Part of a small language model's weights: a variant of SOAP for these matrices.
Each number is 128 + 32 x the weight over the matrix's rms, rounded and kept within 0 to 255. Layers, rows and columns count from 0.

# layer 3 attention query, 96x96, rms 0.151, rows 52-66, columns 0-31
[[ 68  96 127  85 141 180 145 107 133 138 174 115 153 103 177 129 114 107 177  84 113 125 121 120 165 148 151 131  67 170 125 132]
 [198 140 107 153 158 189 115  83 105 100 107 160 148  84 138 164 184 132  54 118 125 144 134 104  85 167  63 112  84  83 125 113]
 [113 168  86 146 138 222 182  46 127 115 135 106 135 106 160  97 106  87 239 138  70  94 160 134 105 140 134 113 113 105 174 134]
 [180 114 102 112 161 173 106 199 124  71 124 133 125 142 154  92 113 120 133 171 117 105 188 101  88  83 123 138 119 189 125 117]
 [ 68 169 164  90 205 168 150 118 187 115 155 188 183 132 107  97 110 153 148 132 124 127  88  92 101  92 182 102 153 116 125 149]
 [153 137  80 126  90 186 174  76 152  70 137  80 125  78 177  86 180  59 122 102  95 154 184 118 138  78 179  74 112 175 130  79]
 [ 87 106  95 150 151 179 110 161 160 104  89 113 165 129  97 151 112 129 121 164 134 188 113 169 153 168  84 125 147 139 131 174]
 [147 142  89 167 151 113 167 113 181 156 188 107 108 134 128 145 120 111 169 149 173 142 165 100 121 148  90 211  33 132  67 171]
 [155  93 153 121 103 102 145 124 120 125 172 101 139 143  90 170 112 117 112 102 134  92 109 108 101 112 170 114 168  72 103 103]
 [132  86 163 162 134 102 142 165 127 123  68 141 218 174 190 175 115 105  79 109 118 136 146 126  90 153 137  93 128 132 100 145]
 [172 151  96 143  37  86  30 102  83 142 138 139 139  70 139 155 150  99 154 111 103 117 108 125 129 116 148 133 174 127  90  93]
 [173 114 212  89 111 168  62 185 126  96  20 174 132 145 148 148 111 163 209 123 142 140 130 138 154 174 189 142 140 139 177  94]
 [ 68 126  65 103 138 202 117 116 122  75 154 100  90  68  63  96  65 179 127 137 103 115 110 142 102 172 109  77 110 107 147 114]
 [145 135 101 133 106 151 104 175 126 105 129 154 156  61  96 118  94  98 183 169 135  78 125  94 113 189 137 140 112 133  98 135]
 [176 120 107 135  55  48 100 143  99 134 139  86 103 163 102 163 182 108 186 118 138 167 143  86 171 132 100 154 110 101 154 101]]
# layer 3 attention key, 96x96, rms 0.14, rows 52-65, columns 0-31
[[157 142 174 181  79  44  71 107 182 111 145 147 101 155  89 215 137 163  60 153 121 150  84 161 159 158 175 110 182  54 124 136]
 [ 92 104 163 164 148 185 157 145 154 120  83 166 178 144 170 147 155 114 153  96 119  92  73 103 129 116 130 105 168 152 181 138]
 [101 135 123 116 169 161 102 114  97 133 150 140 101 143 113  98 154 151 126 129 137 128 126 154 108 147 147 121 168 156  73 146]
 [ 76 113 145 123 170  91 106 169 121 183 139  90 120 176 174 113 116 100 162 231 164  84  97 142 148  89 141 142 177 128 100  83]
 [ 91 183 178 123 100 123  56 130 182 105 132  86 143 160 125 157 197 137 139 130 133 162 149 145 212 156 109 189 117 141 146  84]
 [135  81 110 137 121 137 136  95 119  86 101  95 141 118 112 101 122 132  85 110  80 132 171 121 119 162  95 104 105  52 107  91]
 [115 155 144 105  92 122 150 106  59 131  44 117 111 142 142 119 137 124 107  66  51 107 189 127 125 136  91 105  90 141 177 118]
 [202 145 197  95 208 171 119 108 132  97 123 119 161 135 148 121  91 167 112  91 140 157 163 170 124 120 178  64 160  98 187 135]
 [114 156 103 201 146 181 129 120 123 193  85 166 119  84 145 159  93  93 163 135 114  97 104  81 107 178 122 106 116 144 174  61]
 [121 152 147 185 119 148 142 148 115  74  70 149 168 112 137 107 179 146 143 127  46  56 145 158  61  78 116 183  84 116 178  99]
 [ 91  94 137 132  82 109 177 116  95 166  93  96 115 119  77 124 145 163 128  75 111 133 108 123 156 107  85  95  72 124 152  94]
 [167 104 200 137 152 157 142  76 182 115 138 107 159 101 152  91 187  82 156  90 109 102 149 175 193 113 136 168 104 192 121 183]
 [106 117 178  93  99  71 121 136 124 115  98 150 126 152 122 154 135 120  61 110 104 167 120 170 167 147 129 120 168 161 107  80]
 [178  99  98 120  93 124 182 103 141 145 124  37 134  84 150 141 119 143  75 132  73 149  92 165  95 134  68 116 147 155 131  87]]
# layer 3 attention value, 96x96, rms 0.122, rows 32-63, columns 0-31
[[ 65 112 141 138 170 104 150 156  84 140  99 126 136 130 166  54  71 103 106 165  89 121 114 199 168 148 191 127 145 101 168 142]
 [140 122 145 170  90 129 126 200 111  83 129  81 117  89 172 126 183 136 136 135  82 170 129 160  96  78  87  87  94 163 116  97]
 [119 109 140 180 157 159 151 148  88 125  98 116 139  85 114 107  96 145  73  81 111 115 176 126 124 116 151 157  92 128 163 121]
 [148 128 161  77 122 102 183 126 137 124 141 165 149 124 121  92 158  59 163 100 114 167 133 129 116 143 151 143 164 142 121  72]
 [ 61 109  80 168 154  98 153  76 121 134 144 108 134 129 115  69 130 169  76 130  76 126 126 110 100  39  91 136 110 146 173 121]
 [105 150 131 177  92 129 154 151 165 121 211  66 108 120 149 129 141 187  97 146 151  93 114 136 131 151 166 157 147  83 161 133]
 [125 161 129  98 159  87 155 190 132  88 110  87  65 108 159 111 129  70 191 102 153 109 115  92 107 156 103  79 120 154 101 106]
 [126 125 100 178 119 103 145 143 150 146 135 195 116 148 130 143  97 113 126 156 147  88 126 137 149 175 143 113 147 122 140 155]
 [141 150 156 134 118 167 140 165 140 105 113  99 122 175  78 150 125 200  92  93 148 118 161 146 138 126 171  67 105  89 106 143]
 [143 162  99 123 138 137  96 142 172 191 192 126 170 107 124 129  86 105 154 110 200 113 147 145 105 117 108 146 129  95 137 165]
 [154 111 115 158  78 163 166  72  93  78 199  93 114  64 157 108 166 162 102 117 142  63 140 137  82 135 161 109 124 200 147  72]
 [149 131 124 130 111 127 169 139 161 168 108 122 123 151 131 141 147 148 168  72 129  89 136 184 126 120 120  71 151  83 129 117]
 [160  87 110 120  90  82 140 130 125  95 178 175 131  97 100 145 111 109 126 103 115 122 135  99  89 173 145 108 189 142  95  75]
 [133 147 134 104 109 137 123  69 116  84 150 166 157 132 152 126  87 152 119 143 132 120 125 179  76  94 151 105 141 128 150 138]
 [130 131 162 105 138 114 158 142 155  82 158 181 102  92 111 169  72 215 134  96  98 101 109  95 200 181 156 120  86 144 139 196]
 [101  96 110 178 166 143 133 105 104  96 137 124 153 147 117 183  52 154  94 185 121  74 162 128 118 149 162 125  79 112 154 129]
 [164  85 127 209 125 166 134 138  99 103 116 152 108 147 133 108 160 128 113  88 134 169 104 157 145 139 146  90 111 149 137 146]
 [161  94 151 103 142 133 157 120 139 131 132 115 103 158 132  95 149 115  64 171 116 158 122 152 150  93 166 100  87 181 150 138]
 [154  73 141 134 169  97 120  99 182 124  93 198 178 161 150  95 161  67 103 192  98 131 139  84 171 153 107 121 113 156 146 162]
 [167  95 117 102 117 150 101  57 135 133 142 106 140 135  92 195 162 141 134 124 117 133  86 132 135 133 157 125 132 128 105 114]
 [210 125 110 153  77 111 147 103  49  96 116 111 140 129 114  99 124 109  83 158 141 149 120 151 183 131 176  91 201 132 170 101]
 [ 97 100  91 170  97 145 166 142 156 182 158 126 133  91 148 129 198 142 133 176 134 177 128 168 124 129 117 128 107 108 113  93]
 [ 68 122 143 141 124 124 144 117 148 109 162 118 150 100 131 120  80 161  96  94 154  96 115  95 131 128 156 113 166 107  93 139]
 [124 146 155  40 143 133 155 122 190 157 130 100 147 157 111 145 147 106 204  85 132 122 125 100  91 151  88 159 108  78 133 138]
 [144 134 121 117 163 153 165 130 135 143 126  82 131  94 110 125 126 139  91 140 155 101 125 151 179  83 123 126 165 124 136  51]
 [127 185 138 140 120 125 128 121 183 133 104 138 125 131  98 102 141 161 122 162 108 128 147 159 139 155 118 117 173 139 153  79]
 [119 129 102  79 150 141 113  97  83 132 138 122 144 143 124 118  62  80 120 110 205 138  68 114 193 121  97 147 125 179  84 121]
 [163 103 145 129 159 132 104 108 121 157  78 122 157 138 126  36 113 139 168 131 161 156 169  95 166 121  92 178 166 157  87 110]
 [155 161 121 134  89 177 167 123  91  88 111 100  98 104  67 196 148 101 158 117 107 149 143 113 124 109 116 138 134 102 116 112]
 [145 134 140 122 125 119 104  91  76 182 107 135 159 113 152  76 149 125 130 164 167 110 133  88 105 126 101  88 206  70  94  86]
 [131  86 139  60 126  91  91  93 209 135  94 131 152 130 159 191 144 112 103 125 155 116 102  89 138 198 102 143  76 160  82 142]
 [171  92  93 130 131  80 130 122 123 115 161 123 139 162  94 164 137 106  93 104 225 121  97 106 151 210 108 117 168 117 163 178]]
# layer 3 attention output (transposed), 96x96, rms 0.105, rows 32-63, columns 0-31
[[217  81 100 157  84 127 111  99 120 131  82 183  97 172 131 179 184 151 104 123 131 153 143  68 139 101 165 126  94  84 138 143]
 [104 140 133  87 128 127  97 139 124 101 104 169 171 133 174  98 111 129 168 111 135  94 125 123 158 117  73 164 149 124 109 138]
 [ 79 129 129 122 133 133 145  99 146 157 127 185 123 156 155 141 124  64 149 100 136 148 102 116 161  90  99 154 165  53 108 123]
 [130 133  90 173  70 154  82 144  57 119 111 111 151 147  89  83 103 161 201 115 120  85 113 131 152 185 170 114 115  56 119  99]
 [146 119 110 162  92 148 112 154 191 153 145 161 106 136 121 123 114  62 167  98  59 153 127 102 178 185 116 103 143 113 141 143]
 [131 147 152 121 162 146 142  68 142 112 127 203 101  82 118 176  57 106 100 131 164 180 149 116  99 132  59 104 151 169 108 160]
 [156 114 158 107 131  91 137 113 170 166 165 129 192 158  82 119  86 145 156 142  75 113 117  85 176 102 105 116 131 100 131  76]
 [153 146 108 106 120 169 110 145 156  75 111  92 106 125  96 142 135 174  86 153  91 146 141 130 126  99 124 120 115  96 102 127]
 [172 167 123 131 112  96 136  83  87  96 114 179  83 129 119 128 120  96  92 115 140 137 158 180  92  96  47 146 144 132 123 108]
 [147  61  90 146 135 158 149 116 106 100  68 122 139 142 200  77 132 166 128 123  76  99 115 135  86 141  76 145  99 144 124  75]
 [100 152 104 162 193  99  47 203 175 120  41 153 171 135 118  77 122  65 103 183  95 170  95 131  97 164 127 132 154  70 117 129]
 [153  99 113 156 177 133  62 151  78  83 167  94  94 144  94 114 133 122 122 103 122 182 103  94 172 102 162 183  89 187 107 123]
 [133 187 145 170 132 147 131 161 142  99 135  97 174 163 124 111 170 127 142  95  76 130  70 129 150 138 128  90 139  73  92 131]
 [144 130 115 118 110 139  87 116 127 126 106 131 123 121  57 121 141 109 129 115 133 141  99 117 133 177 100 172  89 149 137 175]
 [147  93 145 112 114  99 114 118 111 181 125 129 132 196 122 144 136  63 120 159 137 170 154 152  62 126 167 117 114 132 120 203]
 [103 122 123 128 127 115 147 165 194 121 158 146  90 117 144 131 143 142 154 124 107 137 120 107 105 139 119 174 124 108 102 158]
 [131 183 156 131 142 153 132 134 212 157 115 147 139 120 171 143 100 128 134 179 126 140 132 115 129  91 120 191 103 122 129 162]
 [119 153 147 108 118 136 160 166 112 154 121 120 107 149  99 152 134 148 141 138 127 115  58 127 136 132 139 150 199 125 168 152]
 [167 122 124  91 102 130 119  96 113 142 155  85  91 127 122 100 153 123 122 138 158  58  97 151 108 108 142 111 154 113 106 122]
 [ 40 126 176  99 177 132 173 193 137 164 125 118  99 116 111 120 156 143  89 146 143 135 192 201 132 121 168 145 159 230 129 122]
 [117 149 137  60 122 153 111 172 212  75 130 108 160 103 136 173 154 116 136 156 128 144 101 115 107  91 105 134 174 101  54  99]
 [104 133 155 102 157  66 110 170 204  85  71 180 134 195 170 109 143 141 103 113 136 123 163 135 126 152 169 148 161 164 153 171]
 [161 119 118 177 165 144 104 108  69 165  54 179  81 134 151 185  91 141 128 156 117  99 165 183 137 113 141 140  65 153 157  93]
 [114 157 165 208  93 145 106 153  57 159 122  84  96  93  79 108 149 134 115  87 134  94 101 160 128 143 189  65 131 127 122  92]
 [115 148 102 175 122 118 141 120  87  85 181 150 149 139 145  98 122 102 109 206 110 146 123 111 116 177 150 141 166  94 118 126]
 [158 128 115 174 184 163 137 153  82 128 114  93 129 114 108 132 116 105  84 142 159  69 125  71  91  68 153 100 120 100 125 186]
 [159 116 175 165 143 163 165  92 127 127 123 129 135 160 107 115 173 191  88  81  61  57 122 135  92 127 197 134 118 127 169  86]
 [133 167 133 137 148 104 203 128 132 156  99 150  99 139 143 141 149 118 102 129 124  62 148 184  92 150 112  93 114 137 133 141]
 [100 115 137 168 132 152 146 134 136 141 162 121 122 145 183  40  81 149  87 133 181 111  74 171 165  96 147 107 123  82  67 177]
 [131 101 105 146 170 122 126 162 149 100  93 173  88 112 119 108 153  88 100 153  82 120 123 168 171  75 141  83 110 158 111 104]
 [108 117 132 136 120 120 122 107 126 147 160 214 116 161  90 163 152 157 103 140 111 115 167 245 118  54 167 145 130 133 174 112]
 [171 185 164 121 111 157 153  94 124 105 166 147 157 105  96 118 132 135 115 159  58 125 125 132 109  89 155 146 156 129 120 115]]